Part of a small language model's weights: vocabulary 4434.
Each number is 128 + 32 x the weight over its row's rms, rounded and kept within 0 to 255. Layers, rows and columns count from 0. Numbers have three digits each. The size before them is the row's rms in percent of the matrix's.

# layer 10 attention output (transposed), 288x192, rms 0.236, rows 214-254, columns 96-191
090:117160158097105157147151137129112116131105130161141133083143166129159156126110176186199115118175158120098171162117109163174122124134122102159150110116098171143100132177124035122162165064094136203122101121215152143119117159055172161105170116134194188118144163142163111145110062118085136143
087:093122106153111135136099127082120093139180069100109079175205110119127087107192167114134127108159113180148203153081097118164158106113087107153151105162119119096156131119155145162122104165131092166101145193128147126117115132145116175101223098101092173158112092167133070140193133071203062160
086:099146154112159095105161073077156103171143179128134138167181175137173106185155187132123132148105127130110121143118085165154096144094114136123121152172104098091111154081142109139050150117174153097148101158137117112167118102087111129151131167132101067139094159155077085179121126132146087139
092:107141144095125127140095111134143117101071139126099140120145143147092131118130074155143072161159160135173163146124138087141103081093122055174074126145090101134118123159129080115121163127128151065118130107144129092099103107152181127122111102175186091130125083130069100141093142122087117086
087:155098131141119146109104167078128099073159097121161126187145158125139151178111174132185181114201116163092083107129171148075129120125094147119111148152089176079089163121158180106116135107128189124135142138116120078062154128154111066066114118108060164089099169151156141155150072127147136121
086:150158145156074117098101129113170111136126150106170104133144130103165096154105134101153096132204164165112173106171054126197164151132161133160127127102141128160082066157065127143135152075103140156200159116150114168117121092107122125116074086177106082160154144140164123081111137120095174100
087:137126088164172093167079155097129111138143125124152134135158141055128136165155102136146119088157107116105145078135107134086097143137143132145123144156219052161125147167159107211089103120139188100142196126115152204049091116130067135164105154114082122095120129133101153136093141112112124165
086:180140127209132101155111141114125144092156164098186122128183064118119146148158152113096133098134110147207133137112138117111171133145088161175145101094149165077170099127086179113172191084161138127205132160071182095116141127139107061052118103156094148091130127100108099098149189156101157122
081:112133119073152168110118094168200091122118120081139114178109151112162085095124157139155144109105166183096083137137152123056105114167139122138109115118178086144121114155090103127137110099085234185143118134121096134105084112095108072091162200119106130123140119114137041109102151118115108150
089:073101102159201106134086123108158122113119166143131103131071158131130150099101162125138114137100069141156128123106094163124128164128153128073144143084149132070097152119119080173089107118193133179130116095188110130128107120120066141117155119128142149129154169147143161159125153108094168133
096:160127173074129124124201122084091112100133086172127131151089167173085118127138110116117156148094071147169089072160151075213140138157156164191152104112105147131206136174141126130122165166116151149120123106152072101166115192122142162077161119045052147136155186144192104097113138089130124120
098:148135104132140104138114143151130116175126154141056145141092090178147141116085135104152126156110142160168160108164154127132060172090168161145079146185110157157081133113104205127111097144145115128132151131126152126122152208120166097132110098161115162175157101042100104106143029146115135105
100:098146104119121103113159191157136071148130047094180125104179120159120106169137175140157118171090141116106141144132129157117138121095136101145147134146106136104074069162163125136098159149106116112165096216060138093151154153157157150152160141105144146164083122130100114146118148183149130118
093:127165085137150149157096152115120159121081146092114095087069136115130109092169091172145076125215088142141126097134132141116150154115131133064172083136102129086168150088113150127102096035111145129143140067125123167150165146125163135139039146141100095121138096111114208077096147170150103153
096:158168137171098060182116112093143171162139120137180162142154097110116139155086155110089207122121144140118103110122111095121076091085103155159147148154155127082140177151104222189090113168182136121172062088096131140178115116135150113124105060143150181117136111114155131108101159068120132116
089:164175123121133123128119165156147128147199162095154114123100125114194136170130117107137158153183109052104173199159052143087135107123101116095117133167119030123104125122088147147118105124199146194076194137107136137163150146103143145123176092153147094109110095164150142104156167150112114087
096:126059105141165152067162085139148089161152137183155109184090107116175113118102161089129148130122152087137174145102123122128092107087106099140097075191093196088161142092117118140151195165105127181151208130112152154111149168158140160139108154125142140185109099178184137116110111123107110093
093:134131161043119126101128118111133080130149086079156153106145184115123067118137154161098120137146107168108141120095117051129068149132128152105118122123107099102128114099160153080086091178099207090194130171104138139102114135170113150182097135133159125094127099128091091090113113160156120150
097:193170114136116121122119145142155118128093165137149148152124129094140126149124160139095123075153090087183055155167140112130108141137141142140169083074143084197161140110057121101091119110143124173152159106160086084106094114084153120023111115116134120142126154092132113174123144111114106091
089:141160131083103115126096160072159099171105123055169136159094089124133188106148121067112089059117082106127127157163158106128134138115157126095124139140170138230095089117156046128052133174099128137163128126130115103101122156110119140217111107180175091143138046093094209131137151087138131099
098:160176165062125122149107145091125174154143240144112099135125120111134153160147140164154115120120172169194161137195161151056151116159124170117163127149122091081073127106178150170130128116154162088103142115171142028136111138121146127177118143112148147155162077137095103122123203108094111125
096:098108159094090115110080141155159133167085069086144164097135130078097086152061096143103198101126143124158146094166148123225121054094146123147169071124171132158131132101110158100112120085111086204136114141167135133131129125120096134134117107094176138064115157124102133093143143132099134094
089:133157116111126142076093138159103111124114119161098136166163180172176103142111094095162110117118119119131092142144107056200108090108122166077155105155158082124134083185114116119153136132112095167102086143108088179098145126127089099063169131092077184114178157108166058156123104143164134095
093:145193110108156160121100106093100171074110148114147112158091112111190132135149082198174099139153101145137103173155127152034099099091125154138082099182182133152115168130139105131043159191113165145156117142105111186148174065131071135087147183166161174115141143171139141092176156074086129162
089:087159162111117098152150150163152090191147079210175199123122103106122190155139171073141114072083094139082102155164127141193082195106109138130162102108115083129070096127129132091186133200095155135120091101142143116131143104125113145124151159179142143136147101210126139118167150107128173069
099:138106155163092087150137147073103085110158148141095159106121129202086069084167150117132095145161097150082132114148169102135155137185161131088178169080137134123113111083125125098148129117098151150100156143106162255151143127094138089167152113141071148169135120168120078160204156145076179146
101:126112104090112117131157079174135120132149118136102144149179087155068122103137112108151125084105163147067098079173136105056111138145135123119173128073130168120162072125065093100149084113087155175133148111119136134186169114135119122087120094139157112169127177155125119132139060172160126118
094:132124124067185084124118142122132141126154116127167160164172111134145043172119108117053105131129114109132123146145157150097138149125140110120144088083087132118203142157101091111150091113097165143173131093146139198122198113137127120131103150134177103132154122069130195088123110105148129127
091:118106124071120143150087107112080091058148124112150094128131080113077091139055107162075125065152082128196071136127184158210120115131114123165105119108165132135107171107126197154160095118090071182123111141110096175106123126086211087105076136120136150102117082111118195139156158109083157174
096:069181101110139163167115093131098113130049139152152119124232111072142180107109079102110134136096127092145129134161054149132088127132091133080111120139107113132156149112093210104154042165096173069170143104135104110115161093118150148143107117185122117144052148137151182090123159131100086105
101:080133116170096148048123132090135138113108159163093104131080131114137155149140108150126113078079158171143143154080125107158084069137124132120108143117177205091131112164140148090136248128114122108117078084190119097119121075166109107153107062154109108040115084113140110155084160136119099187
094:056110119137105157082108134121178099183123128145105152170152145115174162126198095144150125094182146116078103082168079150122124132101049109126119080131128149150085162162088180117154146097120097099114135078078148133112137146101185095146093144128107172149072171186148177176171131148162151160
089:126145140158119159072196123136122092131145158147143119137104156113114163137154119130154103096112117182167183068113142154133104074117113158153068084121164101124084104168117145112080073129044104124131186105093191080155114125168114157182132063147147066118132138138148119201123099131170153137
104:129130117120111127132134139099181070149079170155108100136074136151168167118098118130180115109117154188205124100136077126169233061146125126152136145089121191165083131137155130128170082114186177157139140079142034154128150134147153120128116103099177144119147139170110188100120115108129138108
099:021139155126124121140150202126080138134144147174167090118054171144104150042147087176171116157066098113189186137143176061165130129166157101150141060092121109158110127179111101165088194103154071134092134127087119178115141102138145090123137121101127103188146138115122114095108142162146109179
099:148135116110080132144156119114160136140151175136129178045097122105116159124174170067127081148093122110158065137154135091113177117109129124092147156133091097102108122134146132114107124094154113155153112143102085153162131117136146119155124107039084086131143157103068123128140102095128168134
084:139062121097139119139102128106119059125114116132140147109169082107160142117132093135147132093166187167154118126101164162155159134103148163100079187177087145157097143193079081081129155130136125210110112149145113108107178051174134110096107174145153092117167160094159140119091062121105151111
091:151150145109118105187083149165130100135177112107113129111115101145103133117141163061109124113176090130138119158175191150128108057207082117132101164052136142119136063119123178115069153119101099117117128111155152115144136148099177155114025122100111109143127119099194125127142096100094158135
094:131177100148178119185099116167185106087136069114126107128138127098209144197148157080086099180082162101121122092145116107116149119124084136135144081126135106138172148120157154100160154045142093168113156135168120145104107183117135124169165104144137146112133158109110154155141166089197103138
093:128116148085142120103126060106138146126132141156199112132157146142035112134153104141133142157163109239153123197149128158119116171070139122132157107080106119125128112113036116052117108047180119079116137116116111135237097204181170145190171091080060107139152102151136090137143152160194166121
097:141109152116139187105136110140174144172110153150149152108097126108097142151164156124126162109190100179143052145075153140152122163164159127152087088146086101098131109134181153166144209104102156117129131077123155184134140093171120078160144174107131095164114102096152145056091129112131126184
# layer 10 attention value, 288x192, rms 0.276, rows 215-254, columns 96-191
074:139109157162178189137134149140070155107104162176103158162115093122117164144073128131106102088070145098135096169087163130108091135101157103185149132107127095137162125092111074099162182150146075096098155075115119107110176094069128146162164146149123107100154163124125148125154104164121089104
082:134154130090145143194121174118063147109161070217075141122129167104114166120076112097118203112073114159117186144090077170103143158136137115164136197134121125081123139114142068111142141047097104138077132045094140128079134100101120127110152185161136170131164107112110143098155125167156103159
090:145175107150148114176126152136174118096235136047136142135110161086125106087112165132127100108056108132106102079097110091082169150128161192132138139106188136098149110096101156147159138124106109080125119104115119147165148085166096132118201111151100199101138084133162142117119114100095161146
081:172114127115136149144155135119154084151082164079131145168167130174103103077138096141160138126114196125114230122104146151147152116106134143158152173092136062109148185138101104062091114145076172140126147076108162093138090087075087112119164137159150125141080150149128093117144084110096140125
078:126133086179149174095140109088084186104172138131171100116156189190152124123152088149089087135053072111099073067143151187117061128090159127144089093165058127089105092077124096085106144100161113094099114119121089130180163127125109065169164085094174118143126150128116099152099147190114187217
078:170156145186135106140168167118130168170099072096122098101158120186144060083110091144143154106135174171113144127151141120160106098038116099112139146123108149119096110140117172130117081113144139151167128072130129138194184142130175188172132126170079147071095117133072130134137145061200153160
078:099111104123117156104124097138152049105071131167125075154125092205101072133075089121114089135151180149140131127165128157158130121084154123122187088109113123129100199134158075086125123112146109122114062166178115125130119134114121120170086130112144155131111143124111125143103130094145185150
071:110122101109165103205122118112167180120122115100135172126120111153137098099104034090102161105185167128144136106142149095112165142153187135180120104112118106084113164129163125096220119128178099123147124093077136157116104129188145104088148120133160106100106141139084138106158127074123169093
079:146202176063111127116136095090124127130109113137064144173118111178161058147104128136086125097090114169093170139156143170129150108104120123160131157144120201166139128133140162130107166126187131161091103118158089157168138134097153089121143100077143072096122126071169158072075125200165125088
092:140127115117197120133132114153063131105185151203088076130152135078102113131118143114128154086119078170130101141073101134080102104152081147096181118144153064136071133157133144149140096133144142108229085106114094106138135134084100113160109122166147152116101093122133116146162132132168121137
093:120121121131115087107151152175131148104157147123102174147180106112119101174087086094135146074131180137166126085143127107139142176122151140155170150183135128081119172073131066097178122169156119137088174129105111097153151165089189164119114151125099111096118140221144065184119135125128122130
096:143081097120090153093074116072156089165134113139173142136152107091122123156098200114143162079145166096158230119090056145124062148190063107077062149150139116170145116114178071129156092185120121107135141136123140175127195096102173078115160132147158126146125162106146147107143118154069149123
090:097221077124164159126163129131123153069127134113205130104146173101107085124127159118148126117142151195147141081144145082188106167128104164099103130124125135116128143136083150188134089186182080152156133194137081070081095085163116141125097185129078112089126111123136083164076170137106095146
096:119101132161154078127140154143132139120055077238112158175108085137192138131176092119078164114120167122096119087127071097067131161099145091128147128151131131046151143115122114103114130154107139109129124142101173089088058106184127091149163159079167121114165120052102169141151192129101122143
090:141104147132151110037086095095116186105136125159135114105108172178162102163062134099148070115071120087144078114184155130143142121162149154129072116095129167088149097091119144125186080186077194138172135116157102123098099113160130095110094160053131174138139074105095139130134134106058208104
094:171144148127169136090166175079082086053119142141030144130148094153136135149163147131106142056133098074080124099131173111164162139033166099150133131124083128165134115174118153103135101117108151117165124174171164088170133200187137147164181124157113227146138143156164149115120162175150181166
094:105043079123139191118127113101150071145094123077143123138085072123181174147140139158158132122118099121132171122097143144109132095176086124032118082113112175145097165122225098194111142137126034090149130150082163165106179150136184094146139136112188147121141203098155141147115113126102112146
102:099117145124137145131150137139075126095158077150096127132162143115120134060144141149112106090156118155105104115176111129114088153140168120162158180098133137154149149115068162065084101112144103153133136074205172116127117153180067130076159196077116131127151132157149114070134135144139112146
084:160152114143102188116098125140156155132123065181116107103108162102138118114128203127102107130111212138097150130087175173084110139187093137093079165173126096114157106112105142118154159127159109148132121098137111146158135104126131122113138106109105079128097112164179089177061145044101133105
093:175108161123108165135124147104147056106075130120148166118119120116187159145158148061148171184076046090103071132120129085160200150086107118104135130145165145093149115131084114086139107184131199128148182178147121131075135089154114173126174151118089100114129154155103076147092113102129099108
094:055167058161144162132105075133118129080120136144159174150123118151130126175135102186138123117183152130094127131155130145038131096172150150094153126129143086142144134164090142124095141097174179184125158124140192070164077178134098128119162145142157092187110159070116153078188157114120155121
087:146078194151149147111158083096110078097159082137169160151144169074113162165100184121169090153148154120155129163134141149108167118146147146111153146126108112134109150117091117129114111117121148152163086071133133158088155146116180138155128141109146207087116123178082166087158088188092167082
088:144162173147127097107140136108158140138110115076145166176111139131117087105141169170166109103158116129141100152136099158152156178120123113108121129121105086101135141180135203140156101210138116122138158199100107099154110085129079111078132131061112130119096055107115120058098127132043132147
084:159082109117151122186087142136180115197091096119130102111075080142114133120146118151087134127144138114148120149129110132051101110140114129099090176160190147117121110125176165064080129125068148090137131156112077118130187088149143163143177127128177095066152154246139142105158116114119114119
094:103118121089187160145022181107161091154156119104129108142139130117113105180079082131111185100129145120075166110119108127104168139088110132145127135174138184127090109087149080139205084051121098086144157137132118124085122105095139127095087176127139152145169158152165161131123091125191101156
097:164148138191131111150122146163131121182145140145185059137092114114151112125122128126141128185180192105116104119116128120124123108084129114136140122113079120136067117159130070124095127063115121092156165128105162102111101210075165192145151127153194082147132162157139110123112085133171128102
095:142146134157123155133187129099107179088114104142171127126186119145158124127113158110109127164136086089096114130144115138144152098194139132146133134091111082100131112171057105116100100133205097135156196097156169144128122165153182147182152100162057098079096165157088070084159116133136113163
094:127119126050104132175086131132124132179188103206170134139154187151115069092169108167180101081144104145082060069157150109064155156166187106155118109111130094130096154134060080106112127148193165128124144130185096084115124106137115121108128130105116111166120100145123119156162173163142139153
091:188163160142147076158139174106080136111179137163085105135098127145126161085131133155077093157124160108143104141184144171136144162181108090076117139159106147125107153080104092149119109127091157113117136151116115141105079102145099132095118144132130120099158119096083088136164117096117102125
096:174154182074114123165184098099143117107182132140094137091153130127084149126177127118123155098115165170151110153076141113090139137055118111171124093137105132115168094061121118147108167125148101148145155146096138101123111111104131188131197072166115206119157157180129160159170160143110177085
096:085165119128128127124105140151104110101142179081109169126054170129118130108175166109091106107137187144150134071207175203188132212112101121176118131104176110125115120142107104111175118131155120152080141124144138059143132089122101105142154107173126142165111119114032109120114096180127129094
085:173206179166146122151111099115118163118165072178060152091089110123149104047132140097177136111105129101129118133056151160139131125104154154169168123159160109127128119128209118138182142121133130110125134101219173045141193148123124116088132151107160123114148129109090115145122138104152100114
114:123174121124137091117198185172030137127153125195127153101122171129123104139168188146198097136128167176089140100143165133138096142117115147117175123123126036123081151146079137104163104173121131154127121187177151083103091094107104119159149169167130114146095138175100110130122179114144119121
099:162115093073107128152094164124077085095145117126174115151126138105130058148132113138141149108145083211103163095103120156149076109109152085167115175142133137144156135127167125093150145124156171089099109126089121170143109124140157128182170123134066124127113133139129073075098124168159168097
097:164128083187113116083137159153102132069133113138157147163136104107140213091095115110140168161089112121091170101125143126119113151124127140102139105130129065124167150090097110069187119064132129137120131167118170116109109073134117125178118186155128124128132061096185099149139195106135136111
078:153175216151148077120140152174045128038126146072124104169138170116139088127104103122113096117168157102103094091175122097122106118161147082182125149101171094099120169098096170119244108143207107119122131159188192101121143117139176142177150133123111143133118120171134107126164113113151187105
089:100109090163119197126099107117142147181174152149135131114130167190122105149094112166122131169082142138077114142122154120174100187132194133161175104135097163078125131123097122096083102123132104121127119013136142108119115113132082168117127149123123150140180129130186116154124152053161159127
092:107102082125150096097163120154133142145118150090160085136100119158158119190103171162110135146139118085137146152146108100095145165100124138090159174155125113118161132103125198103090105097138138182147184141140089073134101167146089143110114072139151124115151105124137099107131079153155128084
088:117133125145161037152123162136146143103072093157162106115113114144130134147097145125150174156121109125074119081133127109120092155155025109098098099129106102134196126087120082157158093137149113093180152160124123140157173163164150222144103109200141112148182145153124134158155039102110063154
102:160118130065103099138157171092175108086085021114172124129105152132102136076112149115131112156131140130167137082105105111148162140110158137106116160155147087115077143067156212108109114146158145113127098192105182114090128115165099146122161146123134102111128099166125117092131184148145134083
# layer 10 attention query, 288x192, rms 0.211, rows 224-255, columns 96-191
069:098152099158113127205108073168092123177135137185137113131178113171133142128114138167101178189137190149159152095123107159079140132143079178177139123111168124093097098091171128090159043115056129124115125123147185117105099111110105151125111118129067130117146133121085174111147119150089128132
066:135114174124088113110141188111112185132151149103130126088150122131163202131172103103155116148145080096084098079177103115116134156060153140128116179094127091145085161167136093184148143144195120114126148099189154107104125093131115175111169105135095059105192164099117151149178178128176217142
103:031213137161203107140130126142079076091194087148139092121157198146143092068119112170126144182138197129119122128106132158130129143120103144117165126165106108091121146111104109108145111087135108118076108149096087121138086103077153169159182185118114081107126138179161109141123141154150088127
101:166084103083097109198105123152162195186111166157112168141115102131111139140134194129122132087138115200125086093175126063161116138158120157169149171097147131140141119153085125119165087131138158111117139136143163034183112164142170140114134113099158074130200124092092107057081194131141193123
078:081116145125103107104124180098103097081170107088073130104164128130188092062080051128163142152086115079160144174139116178100135147121138084073154170131097174145165210089200119124116190102125116148084127090099155194151163101102129097071149132146130208166135124207123134141111109136133068132
121:153060133066099107184133129161147130139066144151129161118090126163140150139124198159159127136122134220065132104156138126196081129141093152150157153143099180131137067098197124109118145080169201104104130177093115056190099103180161154101143117113150115111192171071119082095102140172128203136
095:181126126116208150126081093052112173101141104136173136132129099144147152171084093158143179125128166112168105085156091146100147086151137148142075112161125067063158113118112100129105206089144087098103125138101115108133123096127095105146167082107102157082118186150088162089122137093168113160
097:097063145118104145173136163086125117133151096123093102130156145099128050072142101110073157142169191142137103134102123100156104150100106132077179115104066195077134156061176057079201112188135191154097149130076082205123113167114147141101214091167096132129164142090120111109162110146168104153
099:159110113139139150155148066165182113128120106067147168112112131173114153156128149142154154161131122178141144191190119143054104170119103126168143122132141099103140127127166104177061162148111112089125124120160136067101113131179115067196175104171140191180078124110077092130169063152128116172
094:091118111145161141142115128190075084144104132185138099138122105101118153152159088151135107131111128059096167119095154122105142131079135176138119114126085178190112116061082090101102123137167096161137161135124113113090154169086126134135099082171090128105135163122142147134167090181064143077
100:105128131157092075116158147090145138121106111127120142116128132102106092144066127089101126129109190153066079134112136198134078125073135107148159151077087092158199111163106165131122064109173174111146091080108122082082168122155136140142153117187191109148060094111068162171165145143151104104
097:086172114185136104101198130067159104146063100175140144127080122088120106152095189135125128115134135159126139109140115136131152176153122123129153093148087149101031146114122111207140137130162099134171146121182102148067129137109108123133147130086149166105144182112116146106114093104115174118
100:084088104134140132133115103123087105161062081130170134127109071134164118121101120146159150113089098115174139098154174152152155113117084116114046163125091125163129149134121058108128107111085093137071132120120181147078105146100160114146126094144141065214157137064064140122206101107150136109
096:122126180078111126125124136088089183127156086151158096201136092120157134128136118121093163165124081106108101055157120102129095153166149107104156152160107126115077143104179146146113145137124151127073167136169125091167097121101194142181122107087157084138105113165107113136144166138157054136
099:127119112165085142080059135106085095123135129198097152083190097083136144093145087102100124131114195124143156131173159105088141202154153100134153165089134141093152135118122116110155098145085208082138160127138165163089137112205124168182124193134108141178099095151185129106144115119109124090
096:111118123130077139131128121121169162129063128146159129158141136139107131135141127177157095122159111102116070149137173106103145141107123120119162122128115146134144066130057097105132109117081076218144228111195164109192124165196133154150129144115101095125134146160151094130126159142122129095
100:125139125141112131101134100153185082148153146121136145156154117092087119085066125169135126169114074121174084092080126181120095179122087104095097128157119117104122121101100127105111056141174131153091107051175088171127127096104097139089108127166150138159112095126154132106132109074145097144
104:065127121110113133155167189112119162125157142120082070157127098127152119078104071168108123159079117130160153147164099162101145168176134100128124051167079114116125074078135121125210081087122174090160124091102145164166129161099190117108060175123185134121141082118108156199122126140085153074
094:181089108132092071166106149120147181100103158157108173077075148154115114126152118130149107132118125182150122154125107150077117113152120096095075094185077109151149122160163104165109141132209156138137159127121080121136098101142146154158094192125127146118178068061132129081127153156103093113
102:143049116157113158175083131128119143150103174133150157150120063130077124158143146096102110154109119179133082140199182156184120104138074130147119166157163161111122108117171182088179114154101177109128084085183109112152132098166106116133124102140092130128139100163099119163126164090159119134
093:155092113103088113187080134152106149189133156089049129152163114153190161149171196137144125103128092125058150125107112089077160132123112104133126100136126142096106104172068073161081129195137098074080103106180121110082115108121130095106119093152198105117080179141136152168105079168114078163
104:139125147089168131073149118142079145155115126073107094175112160079094096095118111145139098181075076102115079159121202148080162066121118148143118120085062098122156123131204146120098105103117094174158081189130144238101128149100136112255104161117124134187093119131162104125139174162134111181
102:112105128171121157181072086151083086125193114122111129070106122124125124103158205118082147118141119131114131106108181117137132136091136075088096118134075143169111147087187119092156185081105127088090127119203168100105113096092148194087056159189138133136147118124148150097155141125090129088
094:201136115083124103159055163150170136175057113110157111113129115092182118113153166123166135084120136135140126164195098133127118129085143137090138151089187121165226108102156144141117127187086110102196133182147063117087096150113123130127097138161137111125178100124120123035119151063102166143
117:133209126127189154074150131164136146165086160133161149150148156092147102131103119100121113104119141102133087172138152177119121133124128124183139102152115139090166188166107151089096132123102104155181073163138099133087126121107125179182057066102179130098123126121083186167108114112168120090
097:161166177142121107158091099098149129108154133087111124120146072144126085142148139052102142089093108132097172110176178099075129141138132111146143175106125067100113102073143183104095088133109121154140127101162195105112158108110137072128107107131130165084138129058152132189128127123092116086
100:101116104089128206115158088132195154112172137139128141165150176131094100198151157063131149117179124120059120107094095155085088193125112108124102134100147151091119124146136122170150174100077130167128110123111146143162152136139108161120146101134129130104175112119105180104133104163139078115
103:190154135163102167074107143127150144132143090154143128173084163169190120101169110087140156153151158150169080169153170119151141134058163143102221113107103143173106190144096133129108133139119110135156103180150156225118122117086106082097078088147109137140172131134145152145133125087127094127
103:158122146129147196150097146094117071135161123182145124146099144222124119140185085158080114124185144086121121115164160134140103173179174081141112121146134125103128136174170130124116070163146104209096173072091107140076123107121109097076128164097115129105067135117163129072119144146073142139
094:130132180154098144112075131103148071108122138156171088142130114088137120149171077142106111143132101073152076109205135116136139143174082154122182162162092114177125134137144090171099162124153146061155128138155190073127147155174177115113114147201075114090140113109091062142138159116123115182
095:165118129175142115117161140194158112163165102126101182100143202154117124104159160181061093142090091082169146117105113150147116141133112141133126046135126129187128130157093147093135126108126154216182138101127161092124130084170123124103102143172050107113136113133154089126081133115141102126
100:140115190076152124098109175192040159166157129141126171130163102096153040153141119089143121136119131124135093168103128106162165175127195139171155137125166104122087125139152109143153150111150169187097079154116113159126112170186154182085154073187117114173125145193161104111152155073191129089
# layer 10 attention key, 288x192, rms 0.217, rows 224-255, columns 96-191
067:120132159135121176106150165140081106076118122085143145083113118077133020136150087141160110106092124125128154159133131097187146136125119181112147158123180133120135112146059111092108132120140130126143073087130119208111159114165181133083110117112143089164124156115145077109105135110195106133
067:136141124068082135060104145134154076130148123096081086130102113142088142172154188137121123065158139161112129137059091149155069123191124123137170108101050116104116134145089115144110124150101096147113127165080116129133164118048142152122118139128121115143135124170078082107128166159131093087
088:127118111115121122125108097124150126105048127179055164142138127110163172142147138139146135130144111091087163132150092109104113122144131052146092136110119116149123142134148122170111099170064119134144185078204149135111174077178072065057153087156081159112076123089137094113131100115078154141
109:140139107070155131181108122155182129138178143128108151138145077108079175120058115131079136140106167150096130122048146100067085133129113162181140165107120101105107065159149089175108116166195144088146187123123173025149150104132104082074119102099143135124155090093124163180155118116128158127
160:150125107107109088156122128200162198100098147105078207130164120128082200131079151121160110127104160177108106111124070143116095125122147175157123183139122138121112067149148111182122129130180169049171171134143197057158140098119181106133132136087178117125129087101123160124134086097093125144
095:180133121107062122080145126162143150100111084099088186084139144154096177144055190145121108147075112094119175048132064151131070113143116126165176174124124149135125065131135101195108121122155185117177170163128169040130125063131091086090096135103145168122127138089139112157157064102075172127
099:129116196059159099138131157135139132135118153122132070110109134197141131198139085157162153149156119101138059101184128135154112138100125148087121074147128107111086090094135161168104139147128161118096119168129112070139154064142184120147110163044129161135168112199153118101136095112156126168
109:111140148160108167089097161129130133150176071093152152119201115111123094090076069138060165142204149094155152088085171071135094138127112176107144107113157115115137100145103103098153137103159186130135183142102200120143131163080152158157095177106127160177153085154124150105162172141088098096
100:096130058101136113095130143161099133065139154099137104158101113120086137087132215136163178161159140086162195113250120175103171142126087145126152160120168130114134113142109143154113143147177084128158096079143113139148101106111112173107127084127095153110100146120114103176068086163123107140
102:145240130202126120165093112127118157171118180178060149130123108125135115131165140095137061108089167138152104146129090067135152116096106166108153116093072168149119121120151182124169064107107161134097156131052124193147134111107184085134130104118133158133080079103167104190187151145092149156
105:108144149122123151117157087126133127117076154077056131086133149134135142152134148171191136134187118129132120176084106111073157160090116119149105143081144151052128173131133157139094112174158110128166139151143168116122155131134120161114153158139167115077119176136103164115147213180083102136
103:131132133115110171147110101125151102128103177124176121118163132111158132142072176141135085075158129123098167132145111141106137142168137098132110150175109185135169133152148095148145141133089093169181114090150127166113127128092132105162118120103124144103088126185123120117140179126132120144
103:087073093161089081177114079056141131155165086086074164122140105189090127122098142076152170130122120154104100124152123132133147151109114135065090097097192148107067100088105119197165040107117128110115116117149132190102127160122144134142137120070103107201133122111157167101095110142178125130
098:109126112108118129128129133185121097117175119117174094150167124172189110115108103088151122089120128104184064189157107090172132184093136135136114153104130166113157098177151140087105086121152178103076156098115120128142139150118136135092085162180096186141137139132161113134105201126148125113
106:098107118104099141177108120138142140151110173095052134082099066103129096128129173125116102203107210147110190167133102120110123111125165127143129122148191128127143145091150060160135072151089125126166113055105172160110123112166110207166123154180132076202137117126160150123071143163128094147
101:112126135116182091170162176098112125108164135123117146136173089078093083138100058134138098116135155156071106085099094073161101131140109141093074150066161124190142091164099155169146178141110124122117135145131129113149165172133155116117112126158101141163103133167144109132112077148108108175
109:087053120162148082093136111076105118093076122118159075117161106145169145070100147109156159111130097163144167148131140123152160113193053123075137132118115100148102134142114108138077128146143096115143081061108184237120135110107112129091151151163096073154092135092156125178167129080216158103
107:125148139161122090202131105164074155101124111113056129100143168129161120085044103082121142141109108148134144121109129099092156168124164098116170122145075109189087148184144135115138112209156135123185150090144112152101144185154129107106095142138148133154123177130074129154114092155116118110
096:130099095072116106098118147144085205080126153125110127124186056180156117145114133061099104146081188115060144121138154152055131125110164104124094206104122187074179156140111059130141128154129153121137092117139133179140124127096140154178115128120152132141100098123045111140141143120118156153
105:116065142143152130070143166129174141128150101121091148090151113180113135112175142132051169111178128139115118090143130144115086129155069114156157184117150089062156117182137122143186155101114150146135122155133165091136140185122062117104128143154096065154036116174214157153090140095110075150
095:140105173141094153152084184156090131112130129160129107184141130123090155098126098104125104131127096165139133146149129146096140086187117160121130149114085121105171138139160162111154056142213076161133138079177145059103144119114090075110077065160165141126116139156217131224081127098092151108
099:128152092092164072141207145149119141134168122120131077152137134055118078159089109136074099067118109119105102140067097138108086133137102166088142113140159070093133129126136118163192115119119083167125081151104122231125113130177131174134129145135109158125140173051095108149085127132165127190
101:129139077134115156091148100126113078117139159138085163130166165137157134081137131092125190111142109213153106133123114132155093083114107170110139142149177206096174140201125095069093142182106118060066117127151035139186155094145101118165116088161117149127185095076140172153094074134143096178
099:140074125169147137164100118130113124149153186118108140129123122111154108151136199086101150194160142152104131128161123142099099163135143112170152132092119132116153140100149175128110065112120125100133103122056108134080105115088086146133094059139177156115169069118088160162156163153149128128
113:075155116069154110122184101142158157129164155170095091074119162101175079143125170126134111102149157120130081075168067120124116137175094143129117176190113081161146095074125176120111145083114055146135084186093090091113134105131082085118091128128164146126060189128117146131099164145159096135
102:165098170131147094169153167101123177169133193141149136150151131147107098169162143151132143074204168121088202120125119129061132104099104117107092154119121121130122116108072099156100110128132127148093181102141119122119133132065074151148140130117167160117102084089107072139127097155107157101
100:148116120109063138140172070109139141125131114072129091175105114121135127154137080115096123106153094116120158124168148166158084153098111099173148118110092150190157099051121159115090153099120119180180132089202087082095123108176153131168082096154180150160114109129139126161101103152153068080
106:102088119168081103115099194138123137178167133135143195118072126103135035138157134142095124108176146141132142136061137019150129138122144090143123123118127137170131161115161087121142097136176144145143093122125117133114153140134116102106156137142204071102162093123120043116142124133104083142
110:103143165187097099153166114105135155221098078128141111198087091127157127123175176162100094124105135157103139169186139053080126198151098101119137136136079114111170161107144164101068158122142156081136162131134138128134106100122150106133177144121090147142176152083109117069099146079121077108
103:123120135179108138129113146121123104116168115148121117037100085127074146096166172200101100140160087125191109108107101063077151122129091092175146167100157194169177105120189063162167085166127074148120179105152119129113166091086132101140101075165125108127120192117123136134100165119155141120
097:115139152148143077113177110080110074131199103168127104118170118151109136149139179165111120131094090092178171141079084113122087146073111118098126154102154153170073136145115109087126127121067138124109099066100123073142114163117101131090093159136131121082116171111091083111101075143075098097
100:141094149160068141091134173173158115154109145155107117071076137136091110162110210154099108120128169111142150122146140105153092117132099137135125091147139129129125149109188162114126160067128118102148102098136076159166094144176069066167164126132167144150097067114120081095126068129123065111